Each number is 128 + 24 x the weight over its row's rms, rounded and kept within 0 to 255. Layers, rows and columns count from 0. The size above them is the row's rms in percent of the matrix's.

# layer 5 attention key, 192x192, rms 0.0782, rows 46-95, columns 128-191
size [ 99  94  93  91 101  98 104  97  99  99  95 107  85  98 100  98  96  98  85  98  85  98  95 100 100  93  93  89  84  92  91  99  89  97  97 105  97  90  90  90  88 101 114 103 108  87  96 100  93  98]
[[110  98 141 121  85 153  81 129  76 143  99 176 103 126  74 147  99 122 136 117 124 162 115  98 102 153 170 139 161  94 113 143 117 133 120 132 122 161 106 153 110 125 169  99 125 147 123 141 133 148 116 126 165 136 105 138 113 137 115 163  94 128 133 193]
 [111 144  75 142 118 170 121 112 124 103 162 107 133 113 154  87 136 124 148 149  89  88 140  81  95 125 147 147 126 133 140 142 135 137 122 129  97 164 145 138 142 111 135 151 149 127 146 105 150 147 157 169 159 139  99 111 127 102 162 111 164 141 165 116]
 [122  82  92 145  64 139 104 120 144 144 133 153 124 105 164 125 139 132 107 133 124 157 129 119 153 139 156 180  78  94 104 135 137 136 141 170  97 163 117 139  88 168 140  82 101 151 110 120 138 152 145 127 103 119 137 135 139 135 129 116  69 120 166 152]
 [127  89 130 145 107 127 149  78 107 147  97 178  95 136 136 143 100 125 154  76  93 140  90 162 130 134 185 114  91 135 125 127 102 129 140 149 153 105 187 136  84 139 135 138 138 166 144 153  48 149 137  95 129 134 135 126 122 138 158 129 107  74 175 136]
 [146 126 126 162 171 143 152 140 129 101 116 121 109 100 109 137 144  95 146 131 132  95 101 117  98 123 120 122 129 145 134 133 111 142 116 150 146 149 130 147 111 121 145 137 124 126  97 115 124 143 117 167 189 156 118 124 109 127 171 167 110 108 176 156]
 [111 134 136 158 121 158 146 117 108 134  70 118 121  82 163 136 115 143 124 156 111 105 109 106  90 170 155 173 161 109 118  97 118 122  84 103 143 158  82  93 168  84 110 135 125 129 120  86 129 152 104 142 141 129 155 119 140  88 129 145 158 147  96 127]
 [134 132 108 161 161 110 161 121 170 122  77 108 112 145 102 111 105 108 121 149  91 123 134 148 112 109 126 203 143 104 129 118 157 135 115 111 131 157 110 180  90  95 114 134 143 131 120 105 119 113 125 131 110 168 119 108 133 129 162 148 139 137 159 146]
 [124 166 150 139 140 137  69 112 153  89 115 184 167 134 115 134 103 141 119 166 126 157 134 192  91 160 117 165 125  88 148 149 112 129 109 138 128 138 138 116 124 117 142  97 111 130 136 120 102 166 138 119 129 120 167 128 132  80 131 152  94 149 103 138]
 [113 106 131 131 172  85 153 162 118  94 113 146 137 150 121 143  97 129 137  70 172 144 163 117 153 147  79 119 152 114 137 122 113 103 149 131 165 130 123 138 113 147 127  88 121 144 123 152 116 143 133 121 135 122 114 149 122 101 162 153 127 114 153 133]
 [122 123 111 113  75 123 128 164 148 133 132 161 152 141 130 136 139 128 142 150 141 179 147  99 143 126 100 171 139 139 115 152 132 135  96 105 137 140 100 138  86 124 119 106 124 116 105 108 168 124 132 127 156 153 124 124 109 140 104  93 127  91 129 106]
 [163 189 133 112 125 137 160 161 113 107 123 153 171  99 111 171 118 140 138 108 136 133 104 139 112  86 149  62 110 130 108 119 131 106 116 129 143 114 128 143 134 160 120 146 146 146 152 148 113 169 138  81  96 156 112 167 110 118 113 134 130 116  92 132]
 [102 111 110 120 159 147 129 110 154  83 141 123 107 165  87 130 114 119 120 177 134 133 114 126 129 114  94 162 160 129 108 151 102 132 150 142 124 174 173 164  83 139 156 118 125 129 101 143 112 119 140 118 102  99  97 131 112 120 211 183  86 139 123 173]
 [158 121 139 167 127  95 167 163 142 159 121 141 147 131 112 121 129 115 114  94 122 148 129 162 159 150 100  97 113 117 105 122 158 105 155 167 118 104  69 100 137 101 151 105 154 138 130  93 153  94 135  85 114 148 133 155 125 139 119 121 140 112 144 109]
 [124 156 143  97 104 121 118 116 111 139 141  85 157 145 136 125 140 122 123 122 108 126 140 127 158 151  90 102 108 144 134 128 115 105 112 112 126 119 172 134 129 164  75 123 117 122  95 112 120 131 116 117 102 113 155 129  69 153  95  92 136 108 100  99]
 [134  87 111 117 111  73 109 112 146  99 117 182 143 114  95 132  65 140  92 158 135 132 145 114 143 154 157 141  86 131 128 136 136 153 163 187  92 155 119 141  87 137 117 133  90 138 153 112 150 163 129 131 144 159 137 108 148 115 167 122 137 166 128 181]
 [112 124 140 147 152 135 128 121 114 121  95 135  92 118 101 158 122 131 118 114 111 158 166 163 141 129 140 141 131 124 131 130 147 137 111 118 117 101  91 116 171 200 157  98  97 117 107 113 168 139 105 121 142 133 135 144 155  78  99 140 105 136  89 144]
 [151 122 134 104 105 125  92 155 104 113 186 124 148 115 155 115 170 155 130 169 110 154 140 128 106  91 126 172 151 178 137 117 121 126 141 121 136 100 104 141 157 168 128 118 134 116 129 131 160 134 101 129 151 124 189 115 126 116 116 110 144  80  95  93]
 [136 171 140  91 100 134 113 108 123 135 138 163 109 114 112 165 117 146 124 125 159 153 159 115 116 125 109  73 139 120 152 129 119 136  97 123 154 118  96 103 136  80 136 145 144 123 192 146 120 151  82 173 156 117 101 102 161 167 110  88 102 121  87 147]
 [149 106 125 169 126 121 132 118  97 143 100 139 111 122 143 121  87 101  86 167 162  82 117 130 114 132 164 132 111 125 144 144 120 152 111 105 122 120 148 170 127 139 136 137  76 126  91 156 159 154 123 125 141 151 151 129 157 103 157 178 126 150 173 152]
 [117 144  99 143 101 151  87 132 123 132 155 142 105 132 156 117 139 150 131 126 100 103 129 114 138 128 128 138 140 161 170 108 108 143 146  96 123 103 123  73 161 141 129 126 120 135 131 122 122 122 163 114 105 106 153 119 138 157 134  88 114 130 146  64]
 [167 180 159 144 122  93 114 169  93 110 108 119 123 129 160 139 135 135 131 126 134 125 149 135 139 107 100 116  96 143 143 129 135 113 145 121  88 118 108 109 138 156  94 146  94  96 115  93 159 136 189 106 135 142 163 144 150  99 158 121 164 122 130 142]
 [105  83 131 146  84 135 180 115 124 136 110 143 126 115 135  88 146 125 111 129 141  92 170 178 116 143 102 161 122 105 140 120 142 142 160 143 135 134  61 116 141 144 108 124 116 119 147  91 159  93 124 113 103 127 118  99 121 108 132 139 163 171 140 111]
 [144 182 110  88 119 165  49 160 124 101 158 173 115  91 145 129 142 163 164 121 136 127 158 103  89 138 139 119 154 126 141 173 150 135 126 157 153 140 117 153 127 154  82 133 151 101 116 128 147  95 131 162 131 113 129 148 132 112  93 115 129 144  74  89]
 [183 105 108 113 124 140 121 121 139 117 117 176 139 113 111 133  93 124 111 165 102  97 114 155 127 144 139 177 113 125 143 122 136 123 185 175 135 150  92 127 123 124 170 125 124 135 108 111 114 117 166 107 107 125 156 132 136  87 174 168 118 169  88 179]
 [143 120 128 121 151 148 116 104 120 166 131 109 120 129 129 144 150 154 112 130  87 117 136  91 127 148 122 106 135 150 121  92  87 110  90 119 128 119 150 111 138 166  96 121 101 159 119 136 106 148 128 154 127 146  97  94 103 148 112 142 127  87 116 165]
 [121  86 134 136 126 134 116 124 145 139  99 126 102 139 117 138 113 104 114 159 152 114 136 142 113 135 139 163 131  91 124 183 117 133 101 133 118 150 127 149  62 129 126 102 101 140  68 130 118 108 160 115 144  83 138 138 153 107 140 147 105 154 150 164]
 [127 164 116 107  98 127  97 178 139 163 107 191 165 110 127 119 107 139 131 144 180  96 168 112 116 159  94 106 132 157 147 109  84 129 124 143 143 114 102  99 136 117 100 105 118  86 139 108 109 134 118 109 121 107 120 165 166 160 135 124 124 185 127  97]
 [120 134  99  58  93 178 113 126  96 144 159 139  62 129 119 148 156 176 178  83  79 139 116  80 112 102 177 133 162  93 128  85 128 134 109 117 139 151 128  86 136 112 115 134 154  96 167 159  98 144 119 122 121 124 101  92 156  86  88 140 134 130 117 136]
 [139 102  87 144 103 136 132 133 150 139 146 109 141 141 183 105 169 116 105 192 110 153 112 144 147 122  67 193 140 107 157 140 120 106 144 148 115 125  97  93  99  99  95 120 123 122 111  89  86 117 175 134  89 103 145 147 121 133 136 117 119  95 168 158]
 [127 143 151 101 112 148 103 140  77 121 109 114 146 120 159 159 176 138 143 132 135 109 142 104 110 119 128 108 137 139 105 116 119 153 121 116 123 120 125 114 132 206  89  99 120 106  83 144 181 104 108 129 151 111 106 124 121 110  82 126 153 165 122 134]
 [120 149 169 167 165  97 127 110 123 124  84 140 152 135 135 116 123 129  96 157 163 167  80 152 128 128 149 127 127 114 114 128 126 107  98 160 112 116 119 187 126 119 127 144 155 136 118  92 179 125  99 105 126 149 134 135 136 112  84 135 147 169  89 148]
 [117 159 144 149  88 149  98 108 149 120 140 113  96 160 136 131 170 103 146 129 136 118 125 125 118 111 114 190 152 142 146 141 117 121 114 113 134 124 136 135 107 117 164 154 104 133  80  97 125 125  85 163 167  95 172 117 111  64 114 161 137 164 107 129]
 [ 91 142  97 104 136 102 137 112 129 134 180 122 127 109 133  89 135 151 136 133 144 131 141 136 115 110 150 121 144 116 140 142  96 139 116 157 152 127 100 108 109 122 135 137 171 123 155 112 148 118  93  89 100 107 134 151 145 146 129 131 162 112 123  79]
 [114 155 122 124 113 138  97 155 174 119 157 159 147 133  96 150 137 124 101 137 161 167 123  89 141 106 132 112 115 109 105 138 140 120 110 165  69 136 130 123  87 168 128  99 102 163 113 108  98 136 167  99 102 120  73 154 174 130 113 122 109  90 147 147]
 [160 121 148 101 153 107 124 113 143 142 122 119 123 121 157 135 103 108 126 147 135  95 157 162 155 153 101 150 144 100 177  89 156 105 140 157  80 102 108 108  90 102 102  97  70  93 121 126  69 139 164 161 114  97 134 139 115 120 133 154 101 140 141 141]
 [163 175 135 109  91 121 122 155 127 166 116 164 138 139 118 125 173 113 139 129 131 120 124 118  86  99 103 109 143 135 165 149 135 138 124 116 161 108  65 137 138  92 111 141 122 132 123 117 139 115 108 104 166 111 156 149 172 146  91 118 157 134 159 115]
 [104 116 116 158 167 159 120 116 138  88 108 157 121 158 134 146 105 142 121 119 113 152  85 145 141 146 102 177 128 142 151 120 158 120 152 159 148 134 132 126 112 112 123 132 133 141 158 101 100 134 137 143 109 130 131  98 128  94 141 143 143  87 111 132]
 [ 92 116 124 140 124 132 121 117 109  80 115  99 164 114 122 113 127 118  76 128 102 137 119 124 124 152 128 198 126 114  98 140 151 141 117 102 133 128 149 118 108 142 135 115 140 112 117 137 130 106  86 126 151 122 124  94 115 125 157 134  97 133 124 164]
 [117 106 108 137  77 131 127  94 135 142 104 144 144 123 133 163  85 154  69 139 111 138 143 132 147 159 141 137 143 111 145 110  86 136 156 165  87 137 118 108 107 102 111 114  65 113 151 135 113 172 137 130 105 112 119 114 118 121 132 123 113 157  80 140]
 [ 99 115 108 155 134  99 174  91 137 118  89 143 148  94  89 130 139 142 133 148 103 102 130 172 124 134 147  96  83 133 135 141 118 101 111 138 124 117  73 124 146 159 162 141 143 126 140 108 118 172 105 111 100 160 136 117 142 115 128 150  96 157 146 117]
 [133 158 107 147 102 137 122 160 162 138 135 142 109 158 151 119 146 150 148 126 137 113  95  93 135 113 138 117 124 115  96  76 101 130 133 122 149 116 138 111 149 143 107 121  98 116 154 120 160 177 176 128 143 155 139 148 137 110 113 125 170  86 151 111]
 [158 177  98 132 121 119 130 127 138 108 167 140 139 120 154 191 159 149 144 144 130  92 139 118 125 124 117  71 131 120 153  80 131 127 119 131  95 130  79  91 154 134 135 123 111  98 138 170 149 133 117 142 138 147 144 135 129 143 174  66 101 149 155 101]
 [117 130  92 111  79 174 143 128  79 126 133 154 103  62 135 137 172 125 144 125 106 117 167 103  93 102 144 108 149  96 137  95 164 133 111 151  86 142  93 150  92 168 108 133  97 103 122 122 147 165  76 134 166 128 132 135 132 116 116 149 141 103 151 117]
 [139 140  98 129 134 136 125 145 110 128 128 143 126  88 128 116 112 129 120 145 150 167 105 109  98  97 150 107 157 118 106 111 108 117  87 134 110 144  96 144  90 155 150 117 104 126 130 114 186 190 124 116 164 147 145 132 168 135  76 175 128  97 132 161]
 [140  98  89 144 177 135 156 161 171  98 145 126 118 132 139 182 126 139 125 148 137 121 110 180 140  99 136 119 137 144 105 114 153 111 144 164 143 147  88 109 133 140 159 120 151 121 129 126 127  59 122 103 115 100 127 110 123  70 163 125 108 189 113 132]
 [134 178 119 133 137 183 133 124 120 126 166 131 131 167 169 125 183  98 119 171 103 130 119 127 116  98 138 115 154 133 144  83 107 132 122  94  75 102 160 139 125 138 106  99 127 125  95 172 125 140 127 134  88 118 106 123 107 120 104 111 126  93 147 102]
 [148 122 140 104 168 155  95 140 106 120 117 124 115 113 135 147 106 148 137  92 118 108 149 128 138 113 141 120 133 172 129 110 121 110 168 123 136 140 104 158 143 145 136 153 118 131 120 125 155 133 129 136 135 107 138 119 143 127 106 164 109 114  68 170]
 [160 132 161  74  99 160 111 158 157  82 165 160 157 113 125 139 119 141 121 131 108 129 124 124 127  84 111 122 155 136 121 159 131 129 155 144 161 129 140  84 149 177 163 119 126 131  89 152 150 134 106 130 101 101 134 136 140 103 127 122 116 128  64 108]
 [120  94 129 118  98 137  95 123 117 116 112 121 106 139 117 128 145 122 135 115 147 156  97 117 138 133 153 148 108 151  95 174 137 152 127 133 115 161 171 133 102 138 109 144 117 128 106 119  83 111 169  91 136 133 119 135 117 127 177 148 153 152 130 175]
 [119 130 149 113 130  92 119 121 123 158 113 177 120 147  52 148  68 127 158  99 157 116 152 158 145 161 113  92 104 138 142 143 121 118 167 127 161 131 119 101 119 104 147 127 104 133 144  99  70  94 143 129 117  92 119 176 143 145 151 139 118 157 134 111]]
# layer 5 attention query, 192x192, rms 0.0823, rows 47-95, columns 128-191
size [ 88  90  92  96  96 103  91  98  92  92 102  84 102 100  93  93  97  89  99  85  98  97 106  97  96  90  92  86  91  95  94  84  92  99  94  94  87  91  93  88  99 113  96 108  84  90  97  88  96]
[[ 98 146 116 129  79 147 126 117 142 159 108 164 164  89 109 111 124 124 147 124 106 108 115 109 106 130 128 153 148 181 123 134 131 135 109  83 108 136 121 125 107  94 134 125 121 141 167 125 129 106 144 133 126 115 135 150 160  73  93 104 110 102 123 118]
 [110 127 167 145 112 125  80 141 115  74 149 134 119 128 130  86 131 138 118 124 155 124 163 104 131 130 116 121 134 132 150 174 141 135 180 103 138 140 101 137 146 180 103  82 121 144 119 143 112 148 123 128 187 120  85 137 151 150 140 133 143  92 150 134]
 [ 94 123 133 159 134 125 127 124 125 124 137 124  39 183 138  69 116 109 131 106 166 111 183 115 135 134 111 152 137 146 131 171 115 133 163 118  81 131 108 132 143 145 134 143 127 140 103 111 143 132 131 140 157  93 112 122 126 120 129 199 121 174 149 107]
 [102 151 165 109 101 148 120 130 147 160 178 151  96 129  92 110 157 110 116 103 124 138  89 120  86 118 137 136 111 171 117 145 138 145 102 112  70 124  92 120 106  97 109 112 132 143 149 128 146 120 196 146 155 141 112  98 130 134 107 117 148  96 152 121]
 [128 152  66  95 118 122 121 140 155 118 115  60 145  60 149 135  91 156 122 115 109 123 120 112 137  95 138  98 146 145 154 147 136 125 131 121  85 119 131  95 119 151 107 122 147 117 103 116 139 164  85 106 166 128 126 151 114 140 124 156 154 117 128 115]
 [106 107 138  96  64 131  85  98 148 124 107 171 145 142 128 147 139 145 159 111 101  89 109 125 108 137 113 153 136 119 113 118 107 156 122  61 134 123 142 129 131 118  71 112 121  94 152 114  86 145 119 137 181 139 143 131 123 134 154 130 147 111 116 136]
 [141 127  61 134 123  86 163 140 127  94 121 171  99 159 103 181 126 126 138 157 117 127 150 142 152 149  99 139 145 128 122 121 118 150 128 166 160  85 103 152 133  92 163 108 132 139 106 157 124 143 128 124 128  94 119 148 108 105 132 184  91 175 137 136]
 [180 154 109 115 119  93 115 100 129 151 148 149  98 156 119 137  98 131 138 126  99 192 119 166 136 153 135  86 113 129 126 115 152 126 106 138  91 135 101 132  85  98 160  91 111 128 173 151 121 156 149 188 105 131 134 103  88 114 151  93 118 199 135 172]
 [210 151  91  99 124 149  75 102 135 109 157  93 174 151 144 149 149 150 110 177 140 141 106  87 126 131 138 121 123 137 117 102 123 118 109 104 123 129 148 156 153 161 101 110 129 119 161 122 107  94 101 172  98 128 168  88 126 142 165  98 172  98 104 124]
 [160 128  87 142  91  88 152 140 178 150  94 131 112 159 144 125 108 120 109 143 111  96 164 133 129 117 133 130 125 144 118 166 108 131  92 173  93 135 131 119  92 127 136 125 111 100  88 154 128 125 125 126 118 111 180 132 135 129 120 136 120 145 114 163]
 [146  58 155 123 109  91 112 123 108 159 138 164 101 115 117 154 155  93  99  86 133  95 127 119 109 122 130 145 138 130 118 142 126 157 159 123 177  97 156 142 111 140 126 102  89 122 127 145 120 147 132 159 162 144 104 138 154 136 157 135  84 146 178 131]
 [144 107 133 105 112 123  99 124 148 107 149  92 166 142 134 127 120 111 146 189 141 171 117 148 106 113 140  99 149  91 132 113 156 124 105 121  97 131 126 129 108 146 144 122 143 134 133 134 117 110 168  84 131 149 140 130 112 141 138  95 192 146 152 157]
 [144 125 125 119 119 149 103 113 111 127  79  88 124 120 126 114 136 151  91 165 158 182 167 124 121 117 139 134 139 118 117 139 120 117 138 171 138 116 164 157 151 144 158 132 145 138 118 103  73 147 140 135  34 126  95 148 113 125 144 107 133 125  94 117]
 [166 112  87 142 142 166  94 130 103 122 121 196 135 174 139 126 168 132 162 148 119 134 100 146 159 160 134 111 123 185 120 117 123 136 137 102 117 113  82 146 123 132 133 108 118 122 154 178 166 167 128 143  83 163 153 148 126  73  95 126  94 144 120 159]
 [131  89  92 143 105  95 108 111 120 116 166 130 154 112 164 168 146 134 129 162 133 172 127 169 170 106  98 127 131  71 136  92 157 135 165 131 141 156 166 142 130 122 130 125 122 132 119 113 124 126 116 139 119 187 153  96 103 144 155 116 132 130 136 118]
 [160 126  67 104 153 177 143 133 129 116 169 101 132 104 129 184 139 177 138 133 133 125 127 127 131 131 107 141 116 104 144  80 157 114 118 162 146 139 123 156 140  76 160  91 122 122 132 114 156  79 131 150 101 140 161 112 100 106 106  99 136 132 131 179]
 [146 138 124 152 132 109 138 147 120 137 157 137 162 140 137 170 125 152 171 120  93 122 144 113 137 187 123 105  89 120 138 138 146  97 155 107 131  99 124  83 143 113 137  82 162 138 144 118 162 126 111 121  60 103 156 151 121 141 161 112  76 101 108  46]
 [122 113 124 155 136 129 137 129 140 145  98  67  90 125 136 108 155 126  94 129 141 156 110 156 132 149 116  96 157  99 144 121 101 155 161  94 120 165 132 155 236 158  73 166 115 129 128 142 150 126 142 162 171 165 138  92 107 110 109 172 152 157 111 138]
 [106 165 122 115 165 119 120 139 100 118 147 122 116  86 133 110 173  85 110 149 128 136  82 105 113 113 113 153 108 120 150 117 151 118 119 145 158 110 151 128  82 148 113 172 126 173 124 121 138 106 110 141 130 112  95 154 139 147 132 149 118 105 137 101]
 [132 111  98 137 134 122 142 134 134 116 135 118 124 128 132 172 115 104 120 143 124 132 107 129 137 105 138  98 124  73 146 141 135 134 101 120 122 147 162 164 118 104 132 116  75 113 145 160 103 110 131 138 151 170 158 120  88  87 100 126 187 162 128 184]
 [118 104 150 126 110 153  88 176 138  86 111  84 170 100 118 109 111 132 118 147 107 166 149 143 127  95 142 128 138 131 113 110 114 115 149 112 176 105 137 130 158 157 143 141 114 159 111  88 131 156 100  90 157 135 109 142 159 139 104 181 132 127  85 132]
 [151 184 118 156 123 112 163 128 162 129 113 155 148 103 139 158  99 128 122 112 111  90 120 126 138 118 137 163 115 128 153 125 161 129  82 125 146 142  83 155 110 101 149 131 104 144 128 107 134 131 123 162 105 117 175 163 123  99 142 123  98 101 102 139]
 [117 104 121 106 126 159 123 137 145 112 151 167 111 100 117 121 149 116 170 147 155 132 143 116 140  95 164 119 152 107 127 120  96 152 119 187 146 168  87 110  81 132 150 122  88 124 120 123 163 175 114  96 184 127 135 151 127  93 104 144 122 161 156 176]
 [110 155 131 162 107 144  97 125 133 161 125 137 121 110 118 131 137 153 141 131 133 137 138 109 138 130 105  98 142 108 142 156 150 128 137 161 115 123 146 137 150 131 157  74 106 108 107 119 111 100 145 116  50 122 139 126 128 120 134 142 120 147 144  92]
 [151 141 152 139 132 118 108 142 125 116 133  98 112  99 117 113 120 113  75 126 148 163 139 150 132 134 140 116 144 122 105 133 111 156 134 122 161 148 165 143 196 169 139 148 100 181  96 114  96 128 136 144 160 148 106 144 121 136 129 181 119 147 142 112]
 [186 153 110 150 120 143 106 168 133 119 124 117 163 102  91 136 140  85 123 189 101 164 120 111 118 121 151  95  96 111 159 120 151 111 105 144 129 116 147 149 140 138  93 124 146 168 138 134 165 164 115 179  88 114 157 144 119 131 103 125  64 148 105 106]
 [117 140 114 156 140  97  95 144  92  92 104 148 151 154 153  81 105 143 158 128 162  72 129  87 171 139 133 146 113 149 147 149 103 110 136 116 126 106 107  99 114 103 146 131 145 129 124 100 137 124 106 120 114 114  97 161 145 163 145 116  56 105 133  85]
 [ 82 166 176 107 107 149 107 138 130 112 142 143 108  94 101 125 106 126  98 148 134 119 159 102  96  80 160 132 151  92 136 170 144 145 125 147 129 132  93 135 117 147 119 152 107 173 124 112  63 104 142 106 172  95  98 127 118 134 125 143 177 148 164 133]
 [155 102 121 149 141 144 124 144 180 138 114  77 109  90  99 125 127 172 119 129 118 151 114 137 131  75 153 158 114 110 194 153 122 132 136 127 159 133 133 135 139 111 125 113  95 145 127 120 108 131 121 139 106 168 142 150 122 155 103 130 125  84 139 155]
 [135 102 116 136 162 131 156 147 149 108 103 105 129 139 166 104 100 155 136 138 100 154 112 194 103 146 135  93 124 100 116  88 147 140 112  97 125 150 145 136 149 131 111 126 138 130  96 115 130 126 125  91 139 146 169 103 106 142 121 137 186 138 152 143]
 [107 107 116 121 145 143 141  86 121 110 150 115 139 118 150 136 144 129  99 156 131 144 107 164 116 140 122 150 111 101 118  68 131 135 113 125 157 179 144 110 167 110 125 104 123 121 136  85  73 107 123 171 111 117 124 123 166  95 137 134 120 136 151 166]
 [151 125 102 134 153 125 140 129 145 158 134 105 161 106 175 109 129  97  86 111 123  98 133 126 174 126 118 126 132 135 130 129 166 120 121  85 179 129 123 106 124 166  94 109 146 147 122  95 109 124  99 167 179 124 115 144 162 108 144 137 140 120 155 149]
 [172 129 138 136 131  91 132 141 140 130 129 163 170 150 147 111 123  99 117 119 112 122 122 150  93 147 113 106 112 137  92 152 119 138 148 151 128 118 136 132  67 102 154  83 121 147 117 158 109 102 143 127 100 123 127 153 136 172 122  74 125  85 168 121]
 [107 149 161 137 112  99  85 137  79 113 136 164  77  87 108 157 111 136 126 129 141 133 159 135 116 122 161 118 144  67 145 132 131 147 141 145 131 124 111 130 139 114 123 136  86 165 122 145 100 132 137 155 121 142 100 132  95 159 116 172 111 136 135  88]
 [140 153 115  96 148 183 156 180 149 103 178 114 146 101 132 118 158 162 134 164 126 150 114 132 104 140 138 120 134  98 122 118 117  95 114 125  86 171 148  97 131 102 136 148 148 160 143  94 150  98 138  98 136 118 148 109  94 162 116 122 158 131 114 131]
 [144  95 149  68 174  89 106 135 107 112 147 161 107 117 125 119 100 126 199 111 111  86 131 107  68 132 119 159 115 131 120 153 154 136 166 155  85  70 150 121  51 127 136  76 150 136 131 142 133 100 134  98 136  91  99 120 111 129 117 123 130 136 167 115]
 [116 120 118  79 105 104 110 100 168 147 101 105  99 132 101 146 162 138 169 102 130 171 104 123 128 110 119 139 169 191 153 157 135 140 154 134  96 123  89 155  95  99 147 116 107 102 176 162  81 150 112 116 116 137 142 157 127 121 174 110 119 137 142 147]
 [119 133 113 147 134 147  69 153 116 140 100 116 123 116 147 119 151 105 130 185 136 142 154 141 147 146 136  89 113 121 148 138  90 128 166 130 120  53 103 149 137 161 136 162 104 141 129 135 123 181 105  93 100 111 136 135 136 110 172 167 134 164 115 121]
 [ 74  97 131 124  92  99  78 150 128 104 123 124 128 139 115 126 115 150 124 138 125 163 160 158 143 146 129  93 153 123 143 129 126 145 140 142 143 132 104  94 167 177  98 143 145 141 121 134 100 166 121 103 156 143 109 111 112 125 131 101 161 173 153 138]
 [161 115 103 158 120  90 116 109 142 126 116 179 175 129 156 140  98 142 143 135 111  69 129 137 139 140 124  95 111 158 121 163 141 116 142 107  70  97 147 113 136  94 114 101 166 134  97 120 147 111 133 132 119 108 126 151 159  94  60 138 155 114 140  86]
 [142 123 116 132  80 117 131 125  91 126 145 132 103 146 128 214 122 116 115 164 109 119 113 114 160 142 131 115 124 123 150 169 143 119 107 133 122 108  75  97 108 137  98 136 118 134 141 156 135 108 169 129 137 104 126 138 125 160 108 126 120 149 172 116]
 [152 133 129 145  82 152  92 161  98 115 147 102 129  99 138 116 147 128  93  92 141 111 167 125  96  90 147 133 148 132 136 106 121 137 205 124 110 130  99 121 177 146 135 128  80 161 117 106 143 132 133 143 142 153 122 140 116 177 156 108  90 131 141 135]
 [128 146 125 171 126 103 112 158 103 127 164 128 149 111 162  85 171 119  89 103 101 130 158  99 149 110 143 110 108 144 121 129 126 143 139  98 120 138 126 155 183 142  92 109 137 118 104 119 138 145  83 149 166 171 122 107  94 158 101  98 123 132 174 134]
 [102  77 127 115 145 128 101 134 103 119 145 149 113 158 116 129 146  99 124 155 145 127 109 118  76  95 118 116  88 120 114 169 139 131 104 126 141 100 118 100  92 139 154 137 119 142 140 157 131 120 161  90 179 113 128 163 178 128 126 117 135 152 162 150]
 [115 126 157 124  90  54 153 144 136 167 104  94 107 120 125 128 109 160 132 119 110  81 138 146 127 150 135 159 166  97 181 120 115 145 138 119 118 132 123 146 118  98  94 167 131 125 133 110 105  46 142 139 123  98 135 139 110 159 137 157 141  95 126  91]
 [120 121 124 136 153 134 121 156  87 123 168 159 125  80 107 114 106 120 143  70 153  73 139 102 114  90 141 143  99 153 141 110 186 125 141 168 144 136 170 135  95 139 156  88 111 135 128 145 139 154 142 132 109 132 118 106 126  80  87 130 121  98 140 135]
 [175 134  88 102  89  88 163 118 170 170 129 125 135 114 134 163  91 146 145 140 150 153 160 122 152 113 116 112 167  78 158 107 126 113 114 171 120 126 111 137 111 109 143 106  89 117 155 138 126 138  98 131 106 129 169 148 117  92 165 126 113 115 109 174]
 [122 111 166 141 151 114 150 116 137 109  90 128 101 156  93 132 141 113 121 107 183 124 136 129 163 102 117 168 114 162 129 160 105 140 147 110 157 130 142 190 123 122 136 123  89 131 126 144 111 105 148 113 127 161 145 181 156  95 119 134 123 154 129 166]
 [141 109 140 170 141 119 121 119 106 103 149 183 140 133 140 160 141  81 117 114 126 153 128 155 150 133 109  83 131 120 111 120 158 110 127 134 125 127 103 131 110 141 164 140 145 130 143 148 124 155 144 145  95 135 127 173 121 100 149 143 128 169 155  93]]
# layer 5 attention value, 192x192, rms 0.064, rows 0-2, columns 128-191
size [ 86  93  98]
[[100 167  96 116 123 155 124 127 143 186 171 144 133 128 128 123 145 131 147 100 125  99 150 142 105 118 127 128 105 113 117 155 149 124 129 151  87 113 131 110 134  81 154 130 127 149 129 149  99  80 116 107 141  92 167 105 125  81 166 111 141 157 131 177]
 [106 126 116 119  88 115 130 116 158 169 159 153 108  80 109 110 105 170 138 152 118 102 122 114  99 157  86 108 160 140 137 118 121 109 140 103 115 128 123 152 150 159 106 162 101 116 138 115 116 132 122 142 104 102  79 109 126 145 128 159 162 105 129 135]
 [ 95 100 118 122 122 121 120 130  92 101 101 142 128 130 124 137 113 168 129 118 119  69  59 149 111 119 139 131 108  99 104  94 126 132 133 131 135 114 165 140 131 123 100  82 118 135 143 147 118 112 110 108 153 158 146 116 133  70 107 109 119 172 148 102]]
# layer 5 attention output (transposed), 192x192, rms 0.0681, rows 0-2, columns 128-191
size [ 87  95  95]
[[161 105  99 108 141 133 113  95 113 120 131 100  88 126  95 142 124 173 108 114 148 114 117 103 131 123 151 146 140 133 146  93 125 152 150  99 119 171  95 123 137 128 113 112 123 121 129  86 105 155 108 120 126 112 145 153 141 126 112 105 142 157 119  79]
 [148 114 106 161 148 106 130  87 112  86  92 115 103 165 183  99 107  99 128 107 119 110 140 112 172 114 137 135 125 112 157 121 127 145 109 146 121 108 141 130  72 116 106  99 173 160 161 164 159  96 120 108  99 109 137 140 104 151 162 100 113 142 117 113]
 [ 75 109 127 170 114 135 126 115 144 111 144 115 135 101 111 139 128 121 142  95 106 135 128 113  98 145 156 109 103 173 141 170 152 128 121 146 139 114 159  92 121 130 118 126 162 133 164 123 157 106 161 131 150 104 132 154 162 110 131 163 125  95 105 113]]